config.yaml
head_dim: 64
norm: "rmsnorm"
attn_scale: 0.193
init_std_qkv: 0.0169
learning_rate: 0.000753
beta1: 0.9
decay_shape: "pow"
final_lr_fraction: 0.0
dataset: "wikipedia_en"
Each number is 500 + 50 x the weight over its row's rms, rounded and kept within 0 to 999. Layers, rows and columns count from 0. Numbers have three digits each. The size before them is the row's rms in percent of the matrix's.

# layer 6 attention query, 768x768, rms 0.0393, rows 355-383, columns 576-671
081:527519464547565525507499538526470596581465502544559471548578475421592508481479423489509485617471473550521527467521577538414421489494593437486396520523479623546511518451471594507480603593487508477466475537430466418447466520525459486520511435455562492496436517350467536604544512454400458411
096:487499519460469469473531423450490516597537602484540469391522507458482506496415524525509492554550433452458502416481514494492568529519477598504554384452546473509472461500537548493458508550546588476507425493559554444444486517592514498529505577509529508466482550555464547472523509482468372467
110:429502479517410449531484513455457549538450523534538461397577416490486467545390490568508505519474550517528450489451534469446545508450484570504513505564510541538491500506503471389563554425532563470556572487556494457526454592599575517532453548498586571482472570487513405600464497485462441550
093:442497446540432425515568516540520509497407341491514549497488539477546521398441485615569503465525589530525477519511576528445418545475474466541472515544489530502536626605435478499615503509483510527566562488496488557554431493497558471494378496506525480436532558564547409510577501528478458494
096:500528456521502496460473543516510540361482468450553453611514546438456547479594522521563536548556470516531524573543429524547506518518548489466482549549526579533498558550429612537578548527541454502529468507505401535465465459451498416445497453499599428512564504438511507537538410473473594514
087:475432532465567561503516466549484523563480623488475466398555372506446543579510535457458516522465442485512427456498554493510515515486488548485515477597469503543427413473571524504398543433484487468527458493592596420509531486513489520483635528494501535588488472450502559451427479426509503496
102:492444534468486512487484428551493590540493544486585501420565485529479514518449584504475550505504454422555526443473506455484549514504423549507469508547500492501519447444532549498522518481534481428521578450462494505503467461486412451520575507524519493546495503482586496480479549441491491510
087:489438526475554547448590492444529449575546579481487561412551464521538501541477500491485425487506515432490398511415572447496536525468496481507504455530435525504446427526522445425456545442557517510469430428519553483462502488562547473467536582588566583520453416527439543506439526518505506551
107:488512489490552469446539526533452639484549557521532526492571460518504531592441518528553492489472502448522436501541511462478561487502625508543396444539556542484442530451475501534475577475567527491498429534516568470510510481597546469525437411416513481498560506480488531484537566496437491462
090:503561476486558507573439579492510505504493545525531493434579435503448487528451569377494541471511492557497562390483460468462524483510494557486523493455453447533597410530662453509545457469581516532485567478527438475537432495474491456449601496501527547589509422553502541463450547503543439464
090:500470607493431486474577530556492518486496545450529580491483461458474569515406550531560506534385490602494488489479513396418522488506525439542500498530440640523485530433496564587573629475547446527549611560456351448397519573590423520499473483508552552495459500404595507559510422432472480512
108:549516423515515571578507515485516411546554477507406554449525488451474486498525435504437389513544604413441501560477523477528519505475573517421507467355582507474500540568388511458533508438540433461511519526529519505538541544512624534560492468481536527524509506558455478514465555512558436442
099:403481452480603512425471487552449535494479470454563471598502553557477536524565443473464517469533565556602521474518505509564452558459450497607496604478510464502434528536434399504540502578429552510530549470506453542489458447375463485505543482520447472508497589524474443447548468505496497548
095:540532483575544517445519410518446502517526561511562496469489583423479447563487433560510502566419408481500470473561576461542571499482471458504496462508508540460374452428401566497423482469509503466518467560526548473443536503539448501514559495458518494607532564477469466468527550514449478439
112:529599587515534472594518584468518504594442525522445506490407474552414517482469434410482506492560440441507495457451498526582471509485570489505600502511459448497591464453662510540425454491537490464449522497418513467446499494487455590433522516452476493506533377416418523498436458519521502431
112:517470506548497522488501590519490448455468573526557587594507513484511511382475462452520535511497494509588462447418621464442487544448461409513524509514347582519544512521372471598493550495459485584500490532538462527434456497570405472468489513529500537478405560481507525485471475455492565571
116:438503520506516512473532567496530492487365509439475439545516500450427450541583502478517589487569525501498418470390421550515521450523485525461543528587533582474354445461409434480492577440542540486498468507514442510537521552557524504551444596526500495484409471500510484465466433512480560514
112:455517499482596510520404474535444514518485559445458474528528471586463510396508471400543402562527510448554479508594489473522484562502555501493565561466461427554604512456457560543370552504441426474421481432464489466402465497542508491553586399451413493555439485464478497513571484468518595506
120:445524550451511501487521528504520511411439507386514465537440545536461548537536453448513560444519428537391488537482474453545512493517505461439447571477530565575383503442528468518476491506549530523460518615573485516511506551530517408404506513526510385513573471478478465379444491455445477523
110:530484464472455494586514542515549513497412442484445518508536536546514413479492556560533619392552496491486553458466455536493475475452490558505518452518521431403443465560595504439526470432545526490564545518550501467591480485498466540489502489491561553542497464609457549469563467499432555498
116:405455518479526530561457526575472486490525458463430582545559563494578485468569491465552329568500514553431583467493521474523507531469535507420493541506400616599442560560431569518529571432487410506479566565479444522435510500495447462471548522544573492495481463402474476497531404471452490517
112:507501571459565584474496582569526472518652527504448566529536492483595460536491509474462478500390581477561550558473521512465457454498536434530475529402422552455532531472482418470485558538489504548462496510493506470528433494500447420528528465527507528503430380476422500576529574488503562484
106:497452416546504458478498456538548527493475501469459460497531520453475469511527522489562454566537415538458544494471487476553587588492519431426551447600558661562379421449428567449507579433534485478510519521428454494354448521527529373493464550390519486487429560518616507506528499501514535463
109:505554380554478423444539447493582488511430574511386512387439481546507524451483433505522391447376399489549484543558636483525476580480492407400488469581477558515515580457496501540492535439480473433525447591498444476515502467589535421497503535522548510528421435476523512465430525504434491591
110:510600567483491531514536521607525499533472503518452471502497519441525424589423443566470488569404451445479457515497539510600480551528554481432523523425515425503544483479588478447544508544580503462511506531525464448554526466475529506531439520471436490520450503514438438521548527491554480440
111:484472448488533434514515519505472469499514475517494480478500518525541473586515476534499461507389550491551557512572509510487520474488505477454501519627495459489507517465558520481487527487448495481501531453578560508412475461526484452518460465562483501422331464489562476523573457502473548522
110:507607523408559585554551508440512524571533461509419528479523510445513498556528473536434424512538542479474395483470480521607476540581562529441450409429527424526560540553483515533518476444564465481523425481516430476593542517447443556589483460592505504524539470464447534504432476512539448468
117:474509558500494531492501469496471505504497505548524434457522399454507525405470561523483464527434562465489548419528429502515442525561473604492491455439516453544405493528525530509575481471462498476499451484518592465580519507577520612443509561569448448555522531463500507522500531502471528516
108:533543507533502485446565518457496557505474466537566503503437495548462493450471396487451626411562484506489520506549557445581495483395479494544555570525513509390454501504532466487456400502514540450468512534494530515525581503475496584438515550448463483551543433480392535521459574537431560450
# layer 6 attention key, 768x768, rms 0.039, rows 355-383, columns 576-671
096:510518448497542395476484509531494475466497507560508569490435413503528467521505528526512539471512454427501474413509471545601540507522545492526518515440568487430522515475469489638437416490493487494541551495505490594491478538427611503574451448498455548482526478457560456540595493587604533484
101:474572498551538514495534504614497584530525494406553460501539495475542495541491502440549484496572445553382497437504510435525588496420441542443438452533491476489463512409571533545467480548505499448473601552554472499496489576540452465527563497502501557571498593407529623423503556485482473452
103:552449503456534453475570560567513508574477522528544485574520503470511566545506478506509482469498501438463556475544532519493500422467566518577405560515562484539528455472507424519541482539519533450515502502495481559498464466522494556515489563544446537549482537466540579477630556469480509397
099:536559478498472471519467495462515436450505548556486518542417486525564556578574521532516441563473576476447437511579381609605396436538604440560384552540464411498579491470465346555494465545475439503558433468549605512555503496478572494525484440511410475501493483454468507576476440494471493506
111:576540467426417526577387497451572402536506498482539436453548518506478454445569536515567387478524505485478468410457476558682470519516572443509504446500502417532506570489528466520473442504555368574587462480537561517489504461507540501529498418373410489515551499503506440516556429485431481538
100:489424466526540570438509537587524566575498510508533483463561540503453458498404430436535480538506467493519518522462591379437613506422389541454523513442515597527492505502567632420486557551557556415375567511428462491429483482487454542428557592508574548499483530507569508488589576512482526446
103:457503425616535505473502502448444506533373522466540485510455496493461593480419469486562535539485523392547498448362496520579514494487499597490389542474490551497446450522514524467438556441544493384520429540437488468490509515483418449484510534462540494530569589494441544570457592553398439481
108:486556531589516531507550456475521580555515549454518466468522503432460514562479447460524492511462465508469481534502478444446549438455422609495487501423530513484424493462553578430493460571549522491408579540498429495523535587520418509459553546453539525482455555500536558391501543533490394506
110:525549464421546517472501412486491491493512481560577459378391466493529444471463488462513446480507476424476460379514527562651475419559467507400462449531568574492472444401519439446483450531472502553474534497581470543505438492559494460515451536549378499493498532508495493456519486502456387460
110:463426478579553490485585436574387611529493514453464545501502550518501569587399455483477556537423452500480532474454589520464614589431462494481543524486422521501467544547479483505413570389550523505468435509370542473465455503480494531478478610424617458517444504538518476507547544406523508460
078:491466492518492414475453509456430500501531468566563489519570484482407511451521504518439464523555504474533574459538463426431498586556448507505414531492453485435422468495477557516610495547484500416528558474459473517428553430440509556534532536478506457541520582568602525448509544600542518528
102:493495591496538479488597402544427554521472493513440505544508526456552584455480632459564607468510500624463581518488494554422498480516508486571516536449583441466463483441489513471613505484545536547461482494480473532493562488506458588527493520501449509434464507571521499469553542452605553423
100:584450460478502404518436535573508545546601553462529476491546481537485504530494461461480524439447497485510562537511541512491498492507591432492493512612450534561487522575488482542518561449506528491511474457417485448482474533461610500462507503458504457532555414537475475546472488419514462549
093:469478509428565569524527564516498529530555510552496473540560471500440504511535535481551497536569483411562482429513465505394556452485491550508434543453471563592477500495571577460464453548520490489504608571446492530446510416502479527463652470589513585506596464466559449505503442599494544436
095:444548513467471521497490508487535479482482503462463527513560571493472511422531457587434525530560493556509546471503614355410491532519395413462568422509531614524496543490425554478480523454458523592506492566564403505474462514479430542463458528507595514471432498503503526469477432494482484525
114:481493458544490511524525360491518640534571444466464502438513484537446516551504487540549460527462513486407426522455530534492499499442534546483493465436524506546574506448507466429502522518500505488498465481510554450488440551502617581443524504459498495513518520484521479438497480449494506463
102:516438497465476553490444572413512491525512566523568433517495604467558491490538466477537445335522481463455606562406569468529549436424482500500390513499401519525625517527553518553595472489460520489521526436478544587513471525475453572507483554475576480603524489536523479466490573489477517563
101:481554512503534611475468518536655477466548459414474489437519579580499562516535483491445523567488501440493427530448574532593572528451526486385560555561481614553439541467538561412403496481525454477514443584545480402530507516475424525518660494477518576562512505427465539498409515453459431478
106:488313465539442546431546528446444499516492502525510518581504464464429425496409467535494463536484451435509598485498527484554493416446492472464530582476398518581510497523574510501489521454457571527527515413485534479475399449460523496451491477461540480577547468522544380559551469460542575615
109:471462473498593471452463483505500495510456526491544453497553503491424549456463436457508508501468611545498512516414521529503527506470560499524474448576491414539551529498496444554526562531458492524452462472472504491440417545484438450500434533490503447472542558530529509576432423426430542446
104:503480549592471439442473535475471493503510569560505450552483451531367484568508432479504513503426497420559537505482543462472496508444537513516539571566502414472415534494505495553447479576591546475497496401465557413493476601524555387467507509362420568521477460515528480466538507475535525496
099:450469428590479493554529469496610488469501442463498595457465516601577407595516554466515474516438473556520431531508500466589499411528508548484487536394488406469539461435504470493448501541434459484486538535468496549511517506563433503498494492402539412438416472593494556523482543574551459499
111:548577559495511505513410502500522510529520625483575477525537502475524464564513477508478489457475559420572470453528541509524491506556513526591441511494477491555486520480524543537437469539494523473503551516527551505506480513445513452567602459531469572577569473453429457401488520509474462522
105:486499527523523515458611473499451564468588504504457526477524485514516461507482447497512458582470549425485492522625473478551535431449515424432534545423552486435542472579510484461475513563589515438404559520547547476520477589490491589490578523545494512487488442464449489561554463495539548391
103:444527520434567526561496554442522530468551498454405588537539472532554447426576531482487492537493505509586523515508522519424573434496490447490531584457458485502507441487478490513444478471505458478460594509452482556423479508503410521466568534537451459479527498514492482497571491515493561477
108:487465495484490546519532456564537546478525507542435522494538486511596583558434504456527458482514420428479471580604520484528542517495426484492552454470567429430446483517561485509424460546476518461446630461577537522597494567489501537528522501472508585476532463439447536512486555606512475459
101:465472536495531543535444488489524479478466490480443515464533459485460492452611565431611568540544531607453453498477503449479485464473464477440527519485499498353517472421481468484509455481566485531421481472497552563412571482566438545447536460508488456496408510575519469472536497450498566419
112:477462416430561490449447572444554465483425474510542455601557505570561530557483547439557529506456493466567489562510503521525504402481467531513416582538563529500562492526515478428459513500547457475454499399474556572505437525464490387632499481500430464462503472438539500514580602478519460495
105:528501507474485490459501544486554453498535533502547462537560560471449498475548477526516448429536572507544508501490434506451493508555436528568398465601467514504525493511489590525561451572462529590607541507516394546485483433452443439586482479555440485484522571463481526570478388566468402521
# layer 6 attention value, 768x768, rms 0.0387, rows 320-363, columns 576-671
085:366378458418497474419547413428443598511507389527434586412506517514539443468533537496498521568588503597517516484515519577509503464500578614504482558539469426513581385543504479459428563434522425472511548515393522471506499469401464485490504501539613491499502482518546477546529541479555491618
097:556491501366477481474484422518507495592486517550554571405517585522424549428447435528498484416441545409462606459546524519442513629468485422536534524465504521547487475543443479447545523539460425492500532436442499492506507543498563569551494596535484498471577432411460514502596473455571426520
104:578497561512513585384493390528542475480551423531540502568504528504487530450475501481535476571515508514436571534374502702475429529502472545541475360377533574471559502547558507454551507549537409559502481420461425513512422477405459484490461517532540485494438491467583482543496597492520578432
094:616537497588464538540468420470602446514568544535520346515455583476532530537515457513510535426466400438505547455613467516556539543458446379536532591454546622466484490473426486470526416527547615479454504425534384497464494557544516470498477536557512526481551530457471607472498560513511442485
100:503445553532498524476406455460476429521589522513579603558535536437400505515474560523467516533467550525534476463526538433488590432518495551542548562513528507457501378513435521503450484436446428409527405517468436496440425566450456607504488661442475463505517620583558483548511434512439523510
094:529433517464507434436470536554483613440506472535481553394562418520527586515534544464479579501496450518445502539415489522435471463526546544528493416444436442536491640544551558535564554470517516591497447494535634466439527447543503515480507400506585372464438407493462412509454427497498468558
096:511570421594431474543479585465554439469453496525465437525464464474401389553555470496513540495448505491491429489427443467537559521512429551500473486518486458527390593505578500467576439486519510487532557496449548477469577501538509477432508441358343463531541482502535454470546517567546590537
099:490528492515513532530479397533521481435430471487484475440453499493495467476524457509567514500473532604428506469451420448505469528526482446436494426493561473512530536504490535535517478502468409500528490499498475486550532493447473470525529428630552475509451508469423419460509492510420560569
092:432496454539501559463521527555526478465556501520518454449379533495458379518538501498620399571543450452391493430527510554526527435469514571445587495493564529568447441544521596489494474565558504440522556540436502527564480487521580477502496422493477538547488418447531515544549501456544432504
105:544501581460499480494525574518518502502516527500621531470533442555400545432520496511571521437632445390483575523524599548427440571430465487545494474479479482512520526570537555508451509496544533459502519428455521499525514543446539516456508402452491445490518445458472559482478554462557524462
097:442568604490521552578489528446447496542580476475537584619492579509530414492596586484510497584551577590491411449552505529473472475513454507575470471567533503485543466549533446488516484515555378477492488563413462489509480519445469505495516451554574622543452545547524465514552551482492598556
097:443504441641437547449499458481510475546599450475503549507522514587495471560517468496553606426493493508514504507471548452601541487526440465503480564444524513449556402523536427415561539479574492560503503466461400489458546532530510474523508491484494508477433528532578486506501524562601555442
099:496549482516491567609482521463512525559423446568396545534497376464560493470390583460568429506522406547476535482395559549506428549488474542423612482408515630480500506496601548470461527489442588477498573490554559507507442464500473485416491472426493554512538539428543524406541544485457451498
095:506449477480453455549522476496402535543515458544511525408470469565422440457623418498505573569448540479537466482502502517474506507512461497496487380579385473636425540476571520506508511501578488463539517525457593495483548508509506493556499461573560464530461532482486392559408423506568483556
094:419487485463477527602478513471566496458430504523442488425469492473515471454478408517398514493393498418445509398532473511495624502466512510378530614563591461532447552540451469443471429485514483477524614577524547482487423503459475479510484544526571627508551403503501444438601470470469575578
098:493492584369550530555445449475516562527520488550521501484510476473578420458577514513458481606472456543514430545485466497472450447521506444406454454443450570680584542541480510506520517445367485520468571594505476470553564421419516504514480467602670567466557469480429468488432423490439570531
090:372566503530445510530571515499510555523422459499410446552447558554617613489478507506536492485520538497466453473434478515481486560503489491509571541596568480465456535455421436559469515507482470560516475467475424475442466589630446494482513530516498598550450467507540450500504542475481445492
089:560524533541463630585536494527520551579549509498583506548526504489476537462503473506467531465471530445458471453526518505553448581489447406526542450488404531482501509462554471432546485476479572602499461489472501494401572484574485517548469500546533490539478583451451523546551448543638424478
087:606583472552451465533488519520554492492445475450499340526552549477554491543556555531476502467450535501412423506472504475486511477490481488558521472568507442376468574547408535484541435542541482483537534498518471509522566528534478411516502476411461375543501454545449574447499465555538494451
104:446615470546488478561422496440501469428458475432484446441484412426520490513513577494540497565498539546428468475501584419425532441538480451527505406514518477471511491467532544616478508560417456519522602449562446488457538526542413491484507509406486425499444546476572445455454361523502441555
104:484514516466516471546549509395544490381472545466443467503481497464514516474465482525394497580477531498545535556447534587549517447487537553417423526532480526491481558526464522518467598467509480542482505506523489459457447527510459506473502478572525500502516467457517575610432396544558563545
098:483549418622488575614503465494465581549516519525490534508467585422525426512453436486567528443523504552517461476509361447545535475521442480513537436516492542435482441411472394511466464454482425497505550530415428501488543511484475509488513541465466686484474624460570496502654428507493433545
100:458468367501467422505460530482393538460557506450517564440563434475544511464484496498605478529544543507538578488610521506508554479506534604553441554441551512507480554479500511476541531480509431502524522423563603500459451446491485537525497488395401418463464512471494424528497544536615472488
092:523517459536492448486547442472529441498506522493460512504520477474440546481429454480460550437462441485448537485411454410536584553574485501518464572474585452372470430446482500474445491573570576503479497550494445496492445584517542467462488532447459424467489534521503474519455495468495472512
105:551523519515535500415461502505459477444441523477560473465465560481603553375541461493515573568444562567386666512502506617463528510471496543492516491492483515374594551538503540619533529541426393528464542513421534523457468494415433583407512598575628502533479536453466532513556484455452501488
093:511611473526552462549420437499409404516530479437510537564477508426444552463470567463489571496473525535458573474512589481482513517565406463471609630512550483513539462510493471588434511551510502436464393487530475490410489547525480553438534553542479516491526556459478517512501535549484463517
098:614529474540480484610545524480546522459547574496515413581542415453464516460545483490530448420563559532455566539583462565548442470453443442521531614403453526481535512550538511536545520508497535483462437476538490512460493503619497513447479438501536588489506483473460587430431587526584565442
091:532376453559495516451544468543505487516521417531461426535459468495425532511509409490531502529418444425421555445523532598552482529464494529389539639493467519523541611557555542552521468473536499445512451492551535512523552432503436496571495521514539578563535504523494476453526599486626453475
099:476416429538535515457440524469464492472510443468524578544464511571469378536519563502598480625557401521491529534584509446486481528520459446429434497452543486455556581459482466459530488476433492449482534513464461497528555408473540482481499449502501395458520501405585467495567549479501562501
100:543519506432564526527540454409501511531515513508537477503543479492524388482502521466536448527539450463557483518678517422493518511523478445543466522510536423471562462511441528504511495522483531455467501464546450495538575460531550553550524502505480535484582530422394594480569586490497433476
090:501448462432484516543524441483509571532486518560444436451448526532491469564562466473558449542520549521496443474561440384440521477527559499569490466455460458433474526424446488456528523581449514529492552516517448514477550538604579534546498538521462465532473518471491470594431462540586464532
086:428426535453518463385534554501444507421530488488547465541534551577470665503478536469493511506535433393545452545601500533455512519456490441553492496517444478591555459532493466444546491488473520576434536471488471522522506554455542483495524497449470493543542468554519597494471451502510420510
096:513549507472513539514549470504564416526561504509462502472509384467539435543532520494477407477480548463479479444515413526465556410492552549505344468520511517509559450559541546476538512598481467559488514484433450495508466397445552569593525448503544445480505484507483444520466401513536410547
093:506647461491467492567568571429538380543565523446510469577497480566553475522491550483530521440531489394584470456523426480585502489542424460507364523578551534516522449501509417447595463562630541520511438521495434512446495481554511368531510444466389494478504497537489572404511580468461435511
099:591586470397497589574475447456563516553552517487491528427564470539464508561473475500516470454539450447508463461530437466551530499511517464509398453421503588526491445577487478433503529491600437554485521450508482517469615447493535505552529523487506428452528443554455599451535519504575518502
095:459567463502496529559503574459527452445508564494516537432520530477577380624505598524536414416515512585462478472506513375521554426531541465502452504448495465497518510556481491486609507486410507495530531537587482503542532434573481517555529501473479481488493422469500513391507468524451490528
097:579504474451522499453521472476501506482480567478521489468508386455476611567449476479460479439494535479582617578470445424492510429537632520467524463526506492452415390525456526448508584534520567575470413512579521500490424527529557457471508552574495430512526412549456598582350491513471570511
092:508527582528530507489449548492498491577419525461484478526506461490563559527534497515445540559528629568541529536527488561480420515489552501525464462533471520482498423503544512534471549504469491572446499578489505489441432541402443365479484506568578431446470513563558470487494430468465526563
092:504538509479513568570500530458575537553488467530428471528507517466564523507496485506561491544534504545522456500401513590521398540459460601508521463447514590549462561518600479469524518456458513498534456556548523498520482385516501482444491484506567513496444482443516495432501602474520540517
103:599492495498510509519556486541514558588568473545511554527555387468496423467556489473478476512546563391530456469558445531459486406472451530515403522474480519523565567495506490491520467520517476498497558495382465513437575386491499560547522465441544554513579540480444443502577449552577493571
099:598581487420514516516452421411521495538578513548523449520509476468483445468548475494500494547437507494417556475496479591484493447494474514508441565470496619501511520537497578456569529568426484580494506503555487471453443461559521526539508519511562467532502526445507525525508448480569438547
099:600486460540531487433575631545535450510465560509540521492497448501475514483443496473516544398532459400397586529489510487526524472478490491380463471305555479451581569537537503495531508565487639514455512537511516553466419479500533469405493397527482437442531459491526453443478454515435576439
092:426582475452515433476425593467484459428501495449561480514538473662513590531489576515484463583514448516509511474475632502520568545492467490516454564519523509536515532564519488524500527404472456504513546438542514503451505554567512439411492482493382346435542479518513511560435543515496431371
092:479533501456564517534529498506426504545518491434464553538409524473460435469538421516434490546444534545508469512484482462481487497567509412464516545518470490506496515428488447493526576542440553482477447575534402488568558448618530497581501451585589388529421507453397438485443489506410506550
# layer 6 attention output (transposed), 768x768, rms 0.0508, rows 320-362, columns 576-671
087:603396503539475474524583452504458543535555547499507561613481590517455561511459492500530455492643467593542447507593492525502462468456532578560527441535464470440541448462474481409545537485430485566476416473600478467458399458473495612561437543482496447476457463333449427536456457534482495463
097:495530485501519535448497491522510418450522513548512418465479497520525484497507447411496422503550525525487489500458419584531437503516531482437447570422522579486355568483536540572486537479533539444550422489451450446600622540472525601456457538566523560540492514477450545492545524449547414550
102:492485532490556559506489538514571502519565470569573476521528496473499467538522535495515569597461623467518553414456486541495523392485451492489518527490477619431482426441519549453571544558517486561456495512424456519472420431496499443434530444525495473494434522483513528586594447454414457554
095:522571460525516534556442493515579500486511460511584404519523474484519533552503457529455478443440504518480549484503458503486471513522528474424565556526575613597449502533524538519477498530542519506571529535430502490554544467500551521533486519612476486477606502494442559470577536497556421468
098:432439519493416481563453519423532482425484541467551455560542500534487541551534564501453442558589487565459418495549535539492451548450408531587508463505484511451456530467493479555506537565456354490456453491546476458480481456523454570499536487463560500513484599627536508563462530434514461517
095:574495543475529444418544466520470523453450509573466525445486507501485491518505499572472530536490552461540588545496585500546536480484508478477486510524493446440583474470549562484547471447568559599439394500519538500398546539517434495434544482425563493564492443511513496572544489572390542583
095:539459468545455442480433525560506524541464461503517516459535352482526450534471535518486547462431530499514507535471502408479498619487484456485457492523419535540573574520513489487479443461466509480532584478465506454472480470549494480505556503444494453600506481544590479438411566525517532507
098:516503516516495595530426630536490519496527503492531546537558503527497436493518466455485463495466543456500560450474439428513552556513593434482421530499474628450445528522439468502544552377570476445471509520433482522422431458560452486521522542629536504486503588458478509461478474443507521580
090:522526438456458562545423503556549566503503464531404497493436522470551477444434352449554511481530533381510477532508525484498432429445525539459475412462549400547639410605544499450471493526548462455541568525470457422440472485368579422530511517473445526439441496505524495510528542583501440448
102:547565530527504413517454413463498479506559507509517481414399552568510545437495382494421547504513510470567502487490527526462425560402489512627444466489515482469496535552584538493500464594559537511540475488537434492503553475486498536427513433539486540524515401533394487431586584485479417536
097:477457489492487485496543540517458453582530532408459520575451564506458432479399452554507522485500516476477408425536545412451519469487455550539577507519393537503552512463380492523512496529449462538504517466549469554478439482452427351502490476557449503456420589435561482476446447514340511518
097:566403504497462522529523538455568473575435454465516511519555540437529472567499483525509544487603543579488503475498473418523479448533484537514554576486428581468508534384435466500500465486508428556527560466444555396482484430555517475564477511378504466511454591518592505591536496500477506486
097:520501451497502476470475492521534541461507528477451584464442573499500642443524458525517508570586463575629525575476467476460534420510508515533463425462541584519518470464470498499520522513520496452529439459456546552475416481550486416468485491340492526525476362509489529511457487516436540497
094:533434533506540490407513419589421468507444489605411479519546570550488455466480452489526451533418460478543426520448485596574491529456546503477540501517500419472522504510512421529509529467451551454578436528521535400507476572462417467530510546615503567616484547434502448533529547562426592463
093:481433434574448446543484546486538469499541502462563598531503476412518471522459486546503462536528451544489571505479439520520557538455551508453518449514517577552460485517452534503478472461429532493491498432415516541479474474452423566580501555465591535542538459402540507410351517612508410520
097:502507545551489550527498530589497549433496544552547479481479466558523490513419408544486453499442444515491503498516452423533450508432544482434542443530390555505532576589490498444525481437430539439527486491478513544448537574511426462469477600624595530483533411451527544489435518520428499497
090:482515443521535434388445406482471505539481562442474513514472544565410544467541523453500569494477504502576471490514513453472560495580500526509502604528542599497448538391432492567417540426497553469481500499494461588522433521576567482538503440477449519483453556403524479566434488448445631590
090:504503541424556500574580485496486436527497461503529433528606472418524475561572528517481434484430517511499459584491533483499499583455516424547536503522532459521422475548549559515551505510535479477493538509431479465539539509471511450520553503497459462537531524509551450575609497492543458446
088:430553503500489377504439484457471454527526534421493587521488396523477549445576511532445516562334530478470508529599551426470493568556567470501450456605496495567548615611462578528487536511433582489531534509549467573521495510573460516461560451505443409464551480473525475428472526496527465543
102:437391422492458427425413485485528483435512495497515588487526441494529545514496450501574552540445499523557478539511573444412616470604548446446477562479542520519511541504438424596483556451449452415421385550514575526470460508551554350560534468475548506491475506502616450541494528540465579514
102:478478474592445579557497548525492466448526445543550463508496476474525547588482500548564550452413586502444580502581516488484541516429506427396470487485503382564505424516533551440544445481410535458406582526548524544429384478457505449612552520472505429436430491467585458561502403518591513430
097:556374517479505479593565386458513455529494473540494393548543397524531530468497533516506447465530498443577478473465514557473537571512527493523531473443495467488449448494461508525554505538426455451506501495408508537503371502529530447578476513484505482542556525413559465567492576571557551458
099:536373518517493577525536435451414485537488454554489552462552522479524489540455578540565503548601571515518528518561443443517576492535520445530552447479535361501513474447481544579420517466418499494468463519541516544487518557445460537565487484469543527490500450430553494540507481573492546418
093:557402497476468477488576433462527369507456493460494485490594524486522471498590552487440436516538572500489462459442519623552534531610538593586455487453641482439430437525463482480526550553506473577461523524494514467547480424502539594562549579405457424535470479534506478494527548521567420557
102:454445475583478482518452478525473393394542542481652511530511498495493557435425505458543462586488558460506491392512519515496571482477467385479561432454525614455466468511525480503534599482451463482464446502431490555442468539547440536497506543551539443443462552475549479554528516433486504535
093:486474478483453437471511460425478483490447479430545485520466610518543542444545479514444592520587478462460485428523556517393452444586469497499532542406522561433417554487467453582434580548463401503458415513461604518600512541486589451589477520555509510478425500471509487502505451473515549471
098:550569581541475451535448518493435498491481435515576547501441519513515603411449495539469492572477510551485575449564532426405557483453444475525568531588500471512563485496551603478529487579445468480523539466489532522498520515440483490433542497492475497477456386521504480511601462450568513550
090:426547469598538476505522546504438576471491429435548572517495481391496456477532652473540508606488518500458576539470479517512496363477505504447495513508554541542509481461481539498497526549560487496481521483397533524532531574471462486485477488393461546473478514525511488487538455513498522493
097:487417522477477523545514494569575504554527519469463535520445545528562402530517402460492508472511555499485450515416462499566515481547508491487481488435506534509554524514469490414520536438548533516544550500437537512512512441599519439547477505433477516412519542537519540508601548519425472467
100:453546524527539545587563504467531567479515503450505456519390607523507529471578471476437522421529434479434485508511511572495461547513554521530508484544578468506531469589452511427540529549606581516468501517524501547510658541474563513562477492563507494428607433432309544478563531528525374484
091:492546515466580564468504440520605522494492501504457488519517530550514501565560510498468447449395473498509398568522530542532514576598529512450454542478618454504554444529535449548475514409544539417505430566519462536502553500572570516596509530463501476474536479460388475579566549479508535518
087:500587486530479526498509451508535548516582522561507418511513486473518486644375464514490512380516466515540443494474509494463450469514544509483566495444494541539519596499566550491499369526555534428468456472570473507552597486462519543491440518579545552464484444522425533455325499487503469467
096:481430529423470543481529480536521527512556502516433494532516446463510519671529533412561437439499541432460451488461476507449510471590570575503550518460519430496551451597540446483552462466511489439470545501523470480527557466438589445506493477529583487500469481525519507524489406495638389503
094:569522473479482511563597525502474474623510481377445483493544469440531426536499546507505511418514499455478472459482457404462501484588581596575552478504543557579504504517446445518531445510451558552464696507544558477535528431470564436541494409555483508531467533458534512413434493507534446476
099:529519534367545664561543574497553554567490484494427448520487485471582506527562379494483437371493556449489505535520398547513483537535614567480452467475521539514451476500422516508581457498655503493482551538530453529530533454491546363504473426557573501454536478501431515455522411556540415523
095:479402505445435501469526590449528595479443505434474636535433493516520536453532390496518545451557461536402583499563521392458522454587597526456459607533432423471597468494517483552509535429494483485498510486490569491445625529490528395516467466424575488407577487493468486562520517548529484599
095:550611576397576601499480535528588488507435493530436442413576530517532450579481543516484520448493558420483547520584455499504511494552454500408409552407479443524493464442541446469446491488570444488478492514586502435495457470529569565472536524482533446514508504550403520487555431420525476446
092:516504526448552532434537469598509392523554519404496461427611509505508501511425484509518543424511453509515509467512506504447597491478452565486506509416496514544412515518416446509455497465404476468527548485557433572547447478536469412435488536582499510499440521482547442452455406472458551425
092:522508504469530494470491530581515597520520505511412551427536499516506529448472531573484574455505509506547592547546459433487505488413475534478480448532528598518578514485463506494541510477505543497533589515464482600362476492534433351489488436457510548500473380432529487519529464581360547555
101:515472515516497509571590452467491446533562441530522510516516485456475509565529582483514406559475570431519421459433483580452521527544538591568601481513474477483505489572518490503582498568507446529489539504499495493569533491459461565525477476499578526575458486523570484469487494539592398483
097:524438443498496570504480492588533510481541446563543480469468457486571576609469479453549467575432598453495448529502465528442547417540532540403554416460579481580585421553581541532545549536477520461453540528444497481445508499446576391550524529510563446424420450453578532534564410534547485457
099:517527536554500533473551538476533382460531474447596531446503501486524433479498476516473551525520564487488582448454484500537534446539516483543449481401539454505526395540572481350515455549486534541485536466477597527491530457553511579446526504355546442450562476638511474506546599497507425509
091:441451482494473500430465475513538511508468498466455553437405581572460584462575422518505612488569501552503525554520514439559495476492506462476516482479535501575506645522459479536463518384496593488496545500571530567488529521579482482492473445557482539423493404397523530523519517490446509506